config = dict(
    rope_theta=10000.0,
    rope_fraction=0.5,
    bias='none',
    init='uniform',
    learning_rate=0.00812,
    max_seq_len=2048,
)
Each number is 500 + 50 x the weight over its row's rms, rounded and kept within 0 to 999. Layers, rows and columns count from 0. Numbers have three digits each. The size before them is the row's rms in percent of the matrix's.

# layer 6 MLP up, 1600x320, rms 0.113, rows 476-582, columns 64-127
096:485516546558457473450501437437473437520468482529523488478483512552449430489493498538428380474511511482502405596462497396471541485438494469429517476543551484452475540486629481567492542463463523
098:627515539577455503460498525431451498472535557480587449528432541544465520590374479569564461473438506508533527424424458506540483526505471495466503443523534465575526552525444446576455508538509512
098:479459506447495484594553541432537495548535409412449465497562482444507492546522502521410437437452404445399610458507494546554488547592574391487506643529555479508457435586533542440457558540510587
104:477402516536543493467487512469584547465493512442495517542596562511544535550479581480449485452527457362561519477627432622406480475514523580438452476545558527501491495545561499475560520505474541
094:510531587424504561514447546598512493515445541524489494510495495584404566505534447505547494533583388555535596578556475427530553457491446490578458590474453591504441538492515555570589437544507505
105:531587375529525480523603475463516522557516473491520434457513515497576462512582479523564539505480424519451514489467459498498567498515485489540349440546564483472538418473473475484486562406451483
110:439583540513463449406512561512492479546476578536446480486491528532436572467519454501429527460519564581452482515581449583514476487503520521392571550474464560462464499568588568476527490589551529
103:534482528491467457507431533460525464483564455570553479498479532574493586505535528579496630472525546444539485431504439519519441570484499480556408444570454518612487503441485525473575520370490503
106:556462545479516441537552524548525448427514495538486457440401486628537499446533492598446522510607489540429435497493521471583514485605490511398550509533479454413482486398523524437491461548576491
105:542492467609466551423509464528470515465453489516507559567509522534475492517488496495505533459568463466464491492520506440553536629478502568499576534470477428505530522529468452476599534437547486
102:498525478469478411504613557520602521451461524471481500515401442539478502429415499530493483481430523535400544480492490458511489535569433492463445542530498576515534522542552514509430500448503468
104:537485534453468540507457497514526587509501552431524527549573501523585519520614434376495475447526446488478479538491506531504520490520488508445502496469503536592498498481520490503462507412604485
099:508440419516480407505441499523530539464488561461533480522482492410576505540415533499558509521536476495465578559448535483528554447534419503474481583506535478463460570557502512463614407491513440
092:534454482477458477523571465562529462464426516498510523456525477537532463508456488486511561536514567496417536604554453545468409564441475489499524548616542529507515536512491493448554459510462548
097:429507495468557391539547545449498529574386526500454476541560528548455439497438567471520535498548433534524558548483501494474506540434468535519578526474501442502533551500439483563528453501511469
105:460461522504417528365418494528517562569447486646567503511505539512537543500550469476396430590502434445557516474476518429561530554537432506445454549420464473478523506542491491566543499449448451
102:548459560602486457443497513483487513510434494562468447471497394393319550503513470513508603530512548444510487468557482532535487557496491479532521516569475523449503529451464510453435444512438569
102:574548531435500545515518415567521498447449416435543479401486469490458515452555541509478482535550530448431535478559396549577439414535523434536572542437410510542474570509501501545501487440441503
102:552571502501482454443517566440453437508503566500413477458473412408572534542569606498561503542417574429511452496522458428439457439483420575485516577471452528481475512518512516498577538486438482
100:491386438523507432419493501444589554463511468450496550510606439536422546470548473491485550561370606371532502488516463410488477482492488500470478512500467438441593546462476483566559537423455456
098:538466450518533356485373453595509526488467498542403460594413503593499392481489450435384449515558493530525492495471459449423529547561472547460527496467516503500528635466511400502479564478475438
112:530457513486512521475494484522508506464481438529516579521505463500616522598554616505529533485495530429502602535463397496503489499481511513487558586401491552602502439497550400464466504560500378
102:520532486404513556482377464448496466541547508513462450525454553502477437480473550441480487456519470528489425440474519503483550468503504492528536470578499559484555598506420486534505426575413494
103:530442530553462540467436514461438496449535437450454538495474455470529476585633472575519501458422557512524599522544524563493495500493474484398537559530499558558469487496465458457541609563516523
091:460543504541498592444570488559543525491567453499470476387499499603550478564471496515492439462487458458604480443444555546433492455451454555574523437498533538450593478510540518465412513457520495
077:470589487496562524468441518498496472468515569515450502513545495463510469563572491609592519453516499448433516503492454505541474470501533538552456486543581489614535404589448486504465484576513537
096:513584466507456541475551483520463587448512492553555522496504441551461389437498462485455496501512523445550570492517460519519477405510478446472497477525553502549431476587500420537509491576574425
083:583522539389495449496495511597428458538459566440599436541515493448404506528633461509478431514620456535496519503567464551448425492525474472473485467510532444554489458556549472552475411478440473
100:581526572522497498577543496528519489583491545533501428514506468494397512604474567504440497387502525446529448495579512506470531549512572512510523523512530545519551534500503421519541504469507537
114:532575579545507501622534450488475532514511501581446520463548533604509439566425479445428519533508474491527545547551492517466462464466513486443497570533576456519524518444502484388517505562449551
093:512620474522455562545502505487498489542448567459486502526498475472495484448497470507439552532456442530388421516471460572426547539430423559470489620576489531437505465586545538439468373478483378
090:516524522507482536489489441458554513532443605478455581476539468455544508535552444425373539495450531507490520492511537556426477496539478558513478478506551482427525499565520488511563479489501554
098:466465479523592514549559561516475489503548500439579458503542533457541568444505449559522571515502508541542546504515539599473608591499518597493487500517498504546473390448464491508479402532465579
096:501420425506479530518446473552460465583468521518507575494487558440545546559489445393537596549543490475469437432527540512536549542444554543447545482545525561501496353551597444504504542524551523
099:435560559538408511469426588514539520482484502450482465461537467584561534559506519511522577556510524553468476487509536554491419457421429442505445519537520507526440523551497513492585499577511467
107:542494523497461417459504425411458486516570479554410533538465621539523442525511506465478371579480637524593578519468486479549511546508459476517503466435545468434445450455516484483603537481558440
088:531459591555517555463552544465469514553513408446417569548550558585590458460500503498466500423528488562481380478563463568546528531489609505585604465537500523519509569513551464486468531462579567
097:538521468483503489556514555557417607505462523512541463536455566469475526513551462468536500486538397537448462457508540418555424628497491488526515471501553511520427529468605452492576528569483558
096:571488523455586531497409438535491472538430453410506464417479525517435480435569464507515562467521568433456485532494463603455552503424467484415520490443479609470439502603525509432471622579514475
104:446395596583460479486525509563538480455473529494448547572480493542473488552572465586482460579512545443583536509561530460417476536555489548514492566518474500573503476454534491565506514508482527
095:668549607505498422569509495443476480501427548489466448513452560543510405548442455440457561511492465515542470483525502526459527441499512509546422545467470474534512498487487541573480498437479516
089:481560552507491531428491524500514485408505624524480522477555528522643456503560517582514500491380520486572557483452475464542496504559520440493415454491400489427515514468478506467567459463570412
100:587495540496523554575494398513434467489510518503536563490362527421613517370515496522501455519527581443508440536495410544550501429514497464453445464594508562460519473513552472653522503513522573
102:427520439495608426401563509517535513508565495543509435476545487523608393490480464521442478575451499490486423580560490480541505481430461524467453416586522503459368482535529473537447478507597529
108:435445503545478636452460436558529438562515534530550481488441553458429488546432548540494499377506457474514466559606503557469570622499472549555408558525477444456446500512529553504527441499410425
108:485458467503511531499549496489432480506513490472537508472534394475543513504511491372569480513524450485541500442542591494532416583484469452445526561543449410448550477515455425561470477521418569
101:490494488589485538554456492453503420523420505469516545417463483559480510486580559527417376448470557484517482431530487549529501499536494439468506562496465491433563432490467451488507494495567475
097:500454483564418544462531569558511551506511507599389464624458469448449620489529466459528583504487502462587545546610492593479483494494488517417535516525505552570378474549426503530521471490576602
103:533503571505445405461492465529493500533427546493608434533474499467628522514481490534441421435502569530533330405497502480504538523486504461433554510501501467508582553403524515428625483525444456
100:581441412471525512563586486518594482500437518492530456401479568520486460554437554519536550511418510522396490485470465525475535538386535520428472520518468551386523347457506569472479489542513504
110:519479488527538435459451564512402495590497441561512447460618402405448415470496480545552448507519389632470516514494432486443586522525438465511508518508540541496488464543549563439478464544453489
099:604474474497420546549451473507486509547444558397500546508564458504505493478530492467511436491547544402567475446473509423589416518591555432491455519524466424404499471485492537540616529511519499
104:345495482570548587546480537476514569530490503464541481446459467523558437511384597563465515492500445460501482457457481522550538402451471568448514432545555525591456553486532436518529538571539388
092:517474523543430505491491511480474526490529519584502492511483536532432396588471544459466507502554488518528478566539543506524446625592575506541380600463526598419464499509565440539457475415479435
088:549473454514592536535407525491503454630506498531516525518480510479470533458511537510475497526557602571494531429526560498507478482440559508580524481443512527548562621461463471555472540516453550
100:565470497442547522434493516539575481487567453481499466516428500540488471448559534504497610491487539471429511525500493555655537532514472425508528446562568530525612477460481502514455459516406578
102:498504520571449538406481478584532415517402474427465506465461638511476484466455498646495515489512443533440521392459508477461466521427424541422572621466505474484516434495517515564473514544473509
095:496475458538460547545532505526676440393443497413488501484534548425451445455499450517444511486517390445553520523518473515462613526495493468429506425517469456612533513404468564511483470473566521
111:431479432442391451540562531445407542523528534473479517487455574445349469516432548476464531464491550499429474594492507428577562567488435478475528542455552507546445431527447498444492552390459551
069:545494512433456430515514434458450511538427510466522452479472505546602526626463553572414520545525598444470535534496540467496454582592533482531543542617541512544551479453445541457460486441519548
102:445429516429538480396484499596572573566448471546503549532481499457588495567470416532514510473542488517531538558510570482529515501486470468494502505437501438568437488539528523509471528511544436
095:484551527586522444451559571474479541493458463583483548522517469484508520537523492580519547475482506429380614484616502450475473519437492511542494543624543428482453509492503596439530486487433497
094:543454504563502468457528512438511492589505513461452545497492555528329492393436522561493544487444578488491458469528483503498484494562567512487433466520510442565500490526432539463402494437485459
099:589501465523578518468477485513581477468485495491495468547521569482455472541490554502491541463436502540496470572533477469546494542404486586435564520421533524514464485455483457552510528469431480
106:495455456516586580516470496417453499483475513516468437549501506480450561499470452488569491523593519486497502531564470433533599572584424397534522497559551590599408435488437390461455576492451594
101:475484455503538579531420496525483462510511513419406556501434429606496450502524470450416578489567579486484524475466425579507497469453452476576488528442488549466495480547469508467384456486491533
088:413511478410453466444444533450438524496449455497472553518570426582495527554517571544493502394464468475441475534482555508524583522497453616602396523526625522483478454569536536415527615513512523
103:411458496541500576473595548566494545464567469515446520512597548551578522465488469485455375593474560409397476486536554533579446487498464442391502489448459457606557609539549480525550444533482542
106:450429587472518463481453502558500455511536438452529562440454540514418525521515514513585431518447537438689496465521538451595531497454483450518502449564478536505442504534511472518497451471581555
086:538513442548515561516491510479527580520481408451519532453506482434440493434483463490598524514475498495553598476492495543493430531494454460521553584493567428511615493544454466452494501548480523
103:497463462520582480531500567548531410525460463479512542466422526481445462428565565507585453469497637509444501557513599508502500570477527553486495548488424482511477429477524550546495454475571414
095:566468401504487430572506529525430527533570549491588541490506484476441385509444483494443470564595417512524547460561479561434472416577393477492544503452573499436536551569498498498464431546530399
107:477467472571567493358526492497418429477511438477607530586460423507467520434556545484543540614464505475569471537526547477585465484546578479465536499498523599536538501556544438417590561551540466
089:474510501463523498501488573541528472503436551542517577578588521400491406473521551443508570519527489430462481483575542524557481520500483477499389504452486479550450505464400592500532414411525522
108:409502479487489510519418527485523447438521504496461494587468487546535531413492493457428541437413498564504494562579505435553440516480601504590482462563441495360535612456550541515481498535500478
095:559513482528372455556518481502491495475425407511482459477460430544407545509394468496507447499570417525451512503433501443489425493502514425426421467479527549588549572511543525514524489516573470
103:481477502500593547500505491548606569412538486451545469557463471562503474386552423528505591622420423507538547379442529451579551492473518594479411499445502502497632479572476567547485563537538486
100:510517457500465493478442505441603490520506565464522630582505513496420513547502466487393602486512511583530510403406537558499477551490566503482468564515511551509567445545507463433557474459422438
101:478384481517493578529565496461465409476535462545556469495451438541475536501629563569589494471536474467513520555575533486454505426480539536453518508361460517523475514498468551570516464482479405
092:438475440466413544493506500473499490463504451420447488512463536446433485624476504554561447528518474456476418506511461509496553546527448465526464520444500477513558464540462494485541490525543488
093:474415611530534560486583571592513530501538507429494542475431468470505519576521542493583459423551528451514568600541540465490540488589574484529494495560548508536581542392499489517530464511512508
110:472493456520454454454543552526505479572514508447469597497456522561450442504563536468589599520388482501489485514564607537468544507499529523490457539457500534505532453443476476429431486508535513
106:471520565527491536538436474551525536568487590466448609456466587511479485551454421509524490469453544516574472600434533424484393586390476551441582607518500476521591474432453401499522482533468452
092:527450519452517561402499422594497506551543472523588459502444426535538430446431481520544570508401505552550449472540463489562531483598551521513541420471482535526463531490552524525560573495463572
098:455460505577551428499455564504438510505533515519546608564466480422532548513480524409504494458518530420503458559537494521505557435557474509442506553563436529523472565534500620578386459409489541
092:518539466443535549507577416465590570539523468531458496563503558499564544496384519556435475466476491520549421465391507544507391475476480473588470500647442531496516455497503524530434529465522530
105:383504565502526526548490535504541490502526453507409416565483475457498519537497391518550577500577609495527506461451538422506482465473437544556500531527519455520520443483558507482567592557442473
095:533591429540566505481465480438558506554514599563494472544470509423513543498546488569507518477450424477407553513499485419447466428475490487471505538475510431525510419450532521467476452500573583
098:412491465469498520466454485516471510521526425462473472491441470521467484442521477583536485422471522448568617473504498536528506436474550453541482454621515506495453519498494471491543415528517533
098:508452509555511444533475479484527492497548489404566475467449568404535517399479444450563496551620441484469518586572543515520548546518401489503476574465522547517403542471510523412528446482467588
104:383460527552409445384442519525567416630509590470447489466504525531386508499458473473520530424574564558442533495502438474520447477572561483521559601569500396549516452577469514476515561451516537
102:461624494532526467470472387538428477447487463434527447444427534567482562551502509585562484535441459481548438544495531415422475469549452453516514535561460447436476592386503521440475416430524422
098:473532422515597427481509546525562540467446460554389543513472499528535548526516436555486580417536498421408451428492505460468389505500495517461438461567547438462528453450481491466553338547569465
098:481403493508407416514497483421477557478447488519420509574499587482467505453538426466509516479459539433471492490526488549467480450486523482521573470664572499442529514522495470614643513493427425
101:517521495406525459541547549510589463495487455511477511522481533597551486574487483550469487502542532451557426426566392557445496497467443439528473557528526548560437512448565508592444461469393453
088:425492501454493462459423500460540434569595474443468467537560515418538442633494447441513507384388465533444473537535468498496592528500457446448521550497614538486536437545524580504479522471556553
100:587596526489474522456485497532572537452481493544579511488493481564511456510503524461481539578499533489575485432566451484480461544477417529514467467464476538468434447389544514602487427553540447
099:528571498516354518549519569466485521552503499488502498494487501536486495532453561521497603478448438542529622513503533440500509491524409444490539522548479462381462522502499534467556464529368529
113:482567469526523592447529489453484508505577518585503457458485500521522467523482455545404467485469520425411493504582519633486612525573506397500475519511536524523497546484480618462504538615479541
102:468503480476460478495482536516563452537562545578427586468461629505454390533520453511515589526433554477491536495482493503522469572506522470499429491453561486416554444416422456562546489497468476
099:514473555479437485476479517502563457554504481570557497639465463593429492475510476448581512486477443504491456471588452481570585466491556519558444554503453402416432547432373564450453536503508489
098:446489534515534503581503503510499510558466576458488585620494495493541498488497493430469550492386553490453544525469480513406427540480506450468411499479493497382528476468468596587470506522397582
095:538544440449465478506476523478551618513540435473405512532396499542527541519496457483483497493537543559523509623426536545451524565472471424416440486609497503480522501497567531471593436482547473
097:478519508449581536584446452501442464485580577501575460461550485478444593587468544507555583434457440481467483401502363459540483450535453565494526530532447580509439414525488511576458461573530553
091:533483420413508459422593465437443478634419470540540527453517457469532508545476505555400457509547511555567515390405496539491477403508472521445445541459520536554628567498467495511559456417442528
095:437540483502514526520588524466469358499458469511506560418483434470518534530525473503541526487446529508451529469531536500435555519438454516486602497594456440452510562504459490520498617566539388
102:506439441507508509562501454499564459470521439515516565504474481465589428492510582521505426473379527664539509530500630535519461452521500475503445486501529483492435420526560535474508546527462500
# layer 6 MLP down (transposed), 1600x320, rms 0.0504, rows 476-582, columns 64-127
095:405525458539421529520531415497484470511584638466484495582456580523500501486532581521444545506436545604490534501514409519419429582531517493464426514492505425530542536526495547482466467479548487
098:543492490535508565478466493484443443519442485621489465569440465429464508405537438540588411449521415461440519604476600600545513504534557521506559381549481642478623641489555500449501558454576530
098:508595497442530499519539419539532515444494480553532408479525490518565493621515502548569501416453491527545519465425500502572411550503504482553579499562528394543549487481531571510490479468472493
102:554526529540505523498482437540524480574591565547539515560524504529511526573587507508459408476504562438444575502506510463403497561528541475562491485480583498469573469489518527473566489458505449
096:497474564418515547529550533515502499468468646491524550542439539494516529512465491544518449486551611619537485534497465594501570499431435556494508493536464472495542540418548478435584563574467556
104:463505450494514499429517441580511473530417433504461554395484444502504512479498556520428588511491504501504599442501433499521573474549401496463465547534538489471513501475471544578526446516460457
102:450472516535506506625459380492469494560566436519557557476580504549554409510521464566614560483440519418521504529440432553520519403491492521526493471408516474473547530542474527517520529471528501
105:450429510499539507516488522409406437463452520514502424462516490453443452475534394558454530493483530453446550456438442490558503485489455532575455394545510501512493536625509475491594551524449530
103:485544494502536460534544592447557487577475467513426520574482475432461506508502587513565500509492474543491424538461438498497534474518513500514442466467560440438455500599525489566556538559535380
104:470512470414394384469484456517619454523501505581437503521477443521426588463492566433502494524442472521521438445527491422505499394546506537454394465561477551598508402488510512509507508513366613
105:602549533409473451505606517495500511468515535484512535484509470405533511420430595491573512448536488480540612560509566446510527462508500518487473398488433618537474500524480477471526584519455500
105:555503534543578498509513583408496539469440509521587520558502527411537499410510423510471491504551458518441473539536507519560510415552483563501520405503421441593509409504514465430456443467487527
101:399536498489535547498532559531417449548416586607567428476441628542548526499515471513551504495483551490531494443449526480524423424488528434504410521388559500520475562481550474597541532465598545
096:526479476480549503493549341446524526543504607533504459356475505460482457525490559545517542592578417567493503481480547512472531455534592517523445549485493436529455564415521515532532436437548553
096:461586359530553434513412506509500512452455484450453479486501507525500518574464573426540540504448430558499466480566525465590462484489596494545481479557473488484483478500493555473619543444600596
102:442513536497545517493501536488552517555512487569521441494558443489554466502454344462543552584421532543459505606476484451571461458467408505499629490501419422479461495479377511506516495531471431
097:411450442480528526527555457493441423439570465509447461600560503553430570490548579461478484539547512452504411489388530612420394534485444492466522505440506507504582488562468503547510499500506465
104:459470511521449531426471538384409564536498481598566505556486501494513589581520489478419490471456504467433438493558510531491547556475647519550423493514466513647457523477536400605421475456453590
102:405348498537461548438522492460507515484474515514390512521493472535545491429549515517423570496441466507550565553519519421565635455540460584457493468407481541469582493461508471510543507525487462
097:506486410493466509532441555554479514505497521547419470582496568554435397564517564549507499442474424646565397480459456461526439487487449463578463497407516602517506591428430583469563428475483487
099:409371582512487477579519515540504424541528524473530491465599442539521537543483522479530582610439579533439500515465609445524494479449514460414563552452533513519504515494593510484484587527408485
106:512583480526395454444484525511480507559558509428514540513504483459485507494455516446607511501504470595495597473461369560524470528502550482459573508435502573561543454548491501548509496486526507
099:455552535425528562514513518489573512567427461520457475501541600427428578481504577477564461548551529578590532562424503497542461444468468566464584468584436510466596462552472484561473455558613544
103:567487543535445514540448527475568439486494506548483581505495543553559497539441456517589501481475434527527533605553484482495569406480509529464558459535477573468495509533504492561539540484476537
096:473524448455490309584526620438495481509474484425449495567498494492466506511509502470439496449550503553489479585480531425518542456558575502484514626497475531552469461512400502502566449479496422
088:558479490569558538502523426480490520479553464525472475482510529510490451487518528490457561514367545569592466532453534473477483525445446557528419535556413417477506514474544538454429505540580413
098:381462504565562549449472513622574486492561427490458515481521470509593499467585484491520515435572521490480535444571552541484519574602461495515540514515479559487520496543516501496486586411506462
096:470497584439494494524558463399528538457567531558401499538486402498480544544537567481502521528569448521484511494457483401536529448573516478472545404435446522529542402502560493471569539532573521
102:490515512451542481437486515502477567468569397505536495451583596425466458543382525505468555510510440577491499543486504517495540438609455472434512476501517490466500408536524474495520550480498521
109:444524472478583577566538428472455582546561542578464492391502526468505491505376528565412505462522438434480506449394474541492528400526639500591505586597527509495536558485570500461592446500517554
096:573468496429419478465483503407491440512513560463481497629402541429523450494540456568478421508555440460522572465511490429415569473471487543440473545429545584464475493495408456474540470490459417
094:541532571516549443541438423524457542569530496476459560424456514520459434518570428411472491524539506519470577496561579456577530470500524531544551454492560516460536551515472462525435536482476508
092:371421435505514519500495539476469459603538540498437440608548570491547511554479510494530474470459473564524541547406508541546540462388528557480445487462523553514566452411454435427541418496561497
101:559490515399407550528564501415484537518426474482518463550521523473473564458531483376440551508575436494453388518444570542590481507456538477497548519489438584545473459459497472511569471522560554
100:512560577431550495502486586498466513467520458436497558558529403484535516472448519485558526472498477550441516643445644425426492428481473475392520411613482552520551530515595579422496500595485477
104:415500482530472461468422473479580554626605524588489421490433448511520491442480561477526428469555504504450529497472498520547575616405454472509468374363485510508529501459442501492528502513508505
094:520549546493450519422580535488408593543422545471462588550603565540583478448472527521520468454543526472582439387452530588504553569525502496464531492483508512516486569478443543611494553526540545
099:519525614571440465568468481527374497520591436567451491525497488433536472418574513532458552563494528514511478460465535514392494497503492429599445425432548509480608524609536556462479547467583440
097:469555553464474457586522495504505514490540432471485502490521439535484463544469569508626483474525481470536454485506541488561513585544471539436567397504429450503496538565450467457490403560521500
104:542465566550565436468485419497567437520447603482501533474601479436443501519536555551494530544528512413497547494499498500438484498584460559528563599506426536451534499539569461506520549525571547
097:541422505521555484526396522498506606535525491475511469462446513490492544535481395518513522385432487517605512570485531592442495473402523545581549578572510459474507589506524435528593449532554469
086:529393489473454537413468513488533540505442612474472420535546520579620480501517537520479489450515564544551497423492545432494463533446537551479502505551457573538551526507470540508571538497558477
101:525438480494496554470483508475611388512605543475561523474537539540459432465504413537486457490561491433485650520504497516489581449560504515440512480537607443536618551553481569539512499437405494
102:412531474480565487483527497478534476498459550474508506496551498482575481481587519452592454541471521480409510490438382506584404490476527509431462390444470527655512453551522476519459525463513448
105:443611452497456611483474381481519543568499516512489472443459553475551451488532492597524444432449484418511521451439476549530558566476463498514537467439484483493430408405502458435539526558396591
106:512529600496384592524426485636599439514634556492502525506525541567526429480451467488703500487548484461447422421462432475372363587440424559421468417491461508489483495451547525530423616579443502
103:402528561499572522526547520501522584460433460517459503512527466587536582444601527488521454471583567498467446495477510599440464505502481491474594531498509476516599469503521485503453461502526492
095:481553434524524570492520564468532548555536483594509487538478500424496498538499443443523556450505458521517480508457387526530522486471456620508515534494475541468534568563483470467459460528484504
103:431548546488486516601419553463545536554484538524588523526523549441501498449465513521432477422595453539570576632439457464453524420428467480494541522569475518567500486469582452557540431425550467
099:445522437441452508477527474455502522564484524505460498493465535489544499356503520515559487563578367433457459427486591516554447562507463503476497561528500570405565413530542531541497532524489488
102:523397464464443509510476453448544481541532579558529402526432365466488443518519444516560519497484502578471510482453380630500465471477489512372477467496510492492554475540587583525463534508406475
099:433454447481625561453507553505544435580453453474507545451459583401458503469534486514546551459474445512504473390491484467538521446439535589492521486573579529423450477467519510555540463481529550
102:484536519462443616555524522497495540500509575560619491425524550608480446535530462481483494524540479486465533406535501452502498500550497513570506479566495447512468433499451652478419494491468586
094:448550539434550463485523580583449476410435484535492535492568463452433524428550493442517445540495495504456516490508566509427530504521518535591552478460468450505549475423571496483483477411552537
096:500547509481464471465536538554514504442554502421547505530514567485553460471510430542479498537487444493528530514453476533448489512543436422424484475458428513552458366514512605422503501588529498
098:430490465455439418577482495494524526468488446494475514443405455552478449473502521498587464538454500507527474488464463492427533570425458510450566454599490522426457596562478473509510516453473583
098:481472537446589496417461597454514535522618415525469549624402585464570534513434524522518462509472613512582406489462438526401530504400484493538594532450403592541470558496472492517532459448525489
097:530519594465403525503464422461463567507510563477464489522570513507544434519494455587490484474523512544561471513454467431489462481482534438573560480512555609499533548438547539497508500502557524
109:553492539433488540494492557488571508505439481471503515541549520485399569498455555527447500467562561591426471535451519487557570497416480566503540395507422521545428444363482473495492426429486463
086:462456511486510477455486557484557512527499408514521594490449515514510578521556423581575610530394504455536519473574513523525487489480508402491521411483502380497441506520510450607532490489439533
099:491505507493427510497334547534530391512498586535561500499545472540555447386514561494625454485501584516500623451474526469471448489597542522526511499447552494538454451487511514541524492476450554
097:492460491549525523517473468604588523491513521535440492482560473506516483588489503455454418533576412412451499488512442502392521551405510449460526496477505511499499582537480559489526544467506515
097:405455511467542550537509518505557520537563544539488503512449478475461582490518463587548511419394427468513535458462519428583525516425524574467438419487520514444618513462582471497559478481505401
102:489539530483412529532409512397509435486545458549589509572493579444481502519554527466387427397488506562499417501566528483477517498470490488550495518529463628503416528490471478583473388481484439
105:507426442495453466491421578500537519548410474456555506483416615573466543532530468513496526489493483551465469461442431467472548529477538538539556432539491505502516487479453517493520534499577516
104:581518515470471452541519579511593460504520418468520470527474502498558550572502545461506548530343501527505464530525510546574494481530574642446439474505502538484519561519559530452397549470535452
090:472553449489563543456507496479518570491482522505571452501495411558583510459556505500549622506531482540580445471466584499465446383469579567525463474534535513520550590528447433604508533575505515
103:542485493468572460535531512567541552474547448474413498499464512533433560410455488466550420543408558519437514492550490491497547473465455474411526520483399434420498446447527576501543505506577559
103:450629514499592484555432531542589495489465497460525512539498586450503411594495420479566540566483470522422570496523442461511520421521522520499493528526475525503527529479546560493490507467502494
094:408437546461546561454484570534621543508538565570510527553524583509567569495525485526534493447476448465440510534473543456535402501532553573502515509524512524469455412461497448516495511525481471
102:573506500501537491534459452476568503538441469486565529503403522501527470524460520522479474572500441476491541526566480542579557553482523591469476479593457521530495446447485508498513610593518527
098:407503479483493410488515484567473512522553416449461495498551463492581465387577479521586540461488509455437521439529478456542471493540512507576451445474494536549564470442487517461453427544583517
105:590422539446468577465492470429465475527507429474519422478572482516466545539528375543522416515445414499435475541570606513575531542556451467490488560501522448344497467581541548537533481520462637
097:452539484491489504547435466521536528485520554515506538561539560517397487450526637467388509461483511606445401472567541505496598559497428564439403436376471481503543508474483508542486522532554542
105:561576508636472523472432537492472483489552560407490543443420444548469453429433392331513523574612482421489593434416508475413504581581501459464494600497527490481529552554556532506587466506507434
095:564523515493462456519369435465451496565419517492515496482411549504528504467567500456537469435436499563531533480523445399474510440432432560573470445475601492542526508487497474478495452508476405
103:507526514540402505486557606431477566511532485586501513556462530516508541446505492494538489441493468577452447537578549507475615504586433502615505491496438503393516475577506407492508538518502593
102:474551439462524479594427495481511516510564503455531480562531493451434480557545406461483508494450409547465354500544553508489452517497513538484481494483498598524468443570580466409597546510518606
099:587568426441489498559510481596459583524469510443535504566561485441448553493523453483509471493513505446503522560477494480603541450564490539485497506475442491507473420486482604522462485453411524
093:657430600525518528459570515459464538507540541508570464501548518503493470424543441423439568427474436512491504473526522450464468434488519457402547498519428492525421559481505446496444512402497530
095:556475431564476478385535473564508442570498527451508492464497502537426514506481492474438453556523583498537460389462490436504459554558528560463439535499481460499531446547389492619486543514500541
105:449539453524508584563472464411513535479530541448506543535438479544552474548425487504514368421562438444482488486445484526495499450471504507480553546377483484590561464492538461463511458476440593
102:437497455529543502492515475589491544561568496534517471505385521484547487523478627495435504528450484463512439516478460574526547563491500472390414489547465616490592561467485434486431525473529507
094:457488539499602479569426461481527430484520496442464570439474438477525497553445496481451505564548513508486491629581452576491570364540447521505578509475563526481547437530444474392500546477533493
100:427437508449566489468571514573551509473481520483489500510517457553385505485486495542474489567524520516442464495459550476431552434447498591486477432492419483506431540443454555533477493472511537
093:549483483458472463619414631493484402466458523431532533374528515466484509550517522528498511451449490553439486590477494511522482489489563477490476497490512535503520511390495531468548535436495504
100:488574429532443621513416511598455527489467428472546436437597502565520377565503510416529519534516520520450466520561458594587523538499501459488488503556388486456614545499577521464444567370537502
099:413579431615479450492493567518512556466590612550517492526396501610459458428530469429389438492489537491529550523501432552512470488608532473426441503517442465544574491464456451445551478544507406
097:555565590551490486538482482536470518509531519424531541443525529559392490538542407504417439438512456452481468362586587441517440496514620447488444573526529543360543506549507484452461506422425466
102:526528398448549558569446508570453444531560432419528530548513482440505500418483512599457507474619469458505524505505483464497500556490543510505485523599485540563523565396644386477442521443518542
096:516545471532554444538430538422493513535427597577545567508556520552497444503527487489569449504543516512589461504541561502520491498485481481640590583526482491536493577451446407548563534521607547
100:436452480502564492425543488420452533403530478398549511459457550492545499505525514541556549448441455490556594532567469477437467472562517508491459541510452421526418529418506538407516466535504535
099:351520489499587534437513446432490592492518539510474418521538457537524534535520515512508511432411547484457545520387530528475501457583591476518601478481478601499528481610467513503475433502464484
100:485557482539515439596514449477527454420462420526472530536490481384456476494505446433556386505639459535575481476396407495472610483591432523457543586378510460532509489496512597483526489605549520
101:545544436529473569592495458443522487502466583608548407511526514472496613498446497449583438422506535451528410461518415488494600389444465512500529432552578489516541475556575500493469541487499479
085:566499439498418548528449520517451468470553482510574518497410427453410565467515569551476489515520467507503473507397574577486471581470606549529426386417545416540553542494511471539484495436574515
098:534487592550662519481533458487418508441512448485458553525485492470648462534480491569520483457382494502538418512461480451466432464579469543376585502443458402436482531453478500438529423521569439
097:418533474481492419574457486510475516481438551511422485533502552437487513465507550565475499513531443524600486506389374574437551529478476513452440439476434514495541531519493528506550434503475431
109:494532484457498446504517567478460559453568407630506513515483422458524548509571522341421468548483495466529517486592511563543493460453443564558521528426539438523492432546445525500561501546517453
101:503453532554453507481515486488484497409577436513454621496480426529440520487504502549446572576449551531521472425430620494410400459473483557504594514512516513523477492475440435467506445542424476
096:417506412376539542475605537492519459469552470540410561493505479536513401467583423504408482442525491524539440476515461532610513475549419441560509496612398633464471521464522487447473456440510426
097:453471448491492562494550552539574526519534476494537477553546441475504502521534581507391374483510480563472547584566506477526525481416539442532528494546490471464517463605519483478527501480466476
092:538508479510498540434506560432472512532539513493557455389562524471572500543537559490516393492520524530549409514410548458552561440519470531499469482564391504530505518483519500473607541513490438
100:454604452531445541480462492605440516455566623548519544561503391519465416446426453482487473443507454469563518510443577537463510495497548477555631457418520504432505502444554494552520478562523508
093:488477528523490449551563550480525503522495508481464409532566484501499515482501443457531565439542416544470519493556483471536523615442489571507498581587520501401609427480520469463458502490558519
094:590521468423480509461476496455457463544450426540543514453430528542492503545498452444532433480553452520570581517543500560512522482567521555551479538511495552583608495395521517537489572585472406
103:491553531542443559455539413484442573525548595511453558533443527485506428530402512473479489582522429507492448500466467477442521437470480401540573365446538482480515487440469446444474545475565488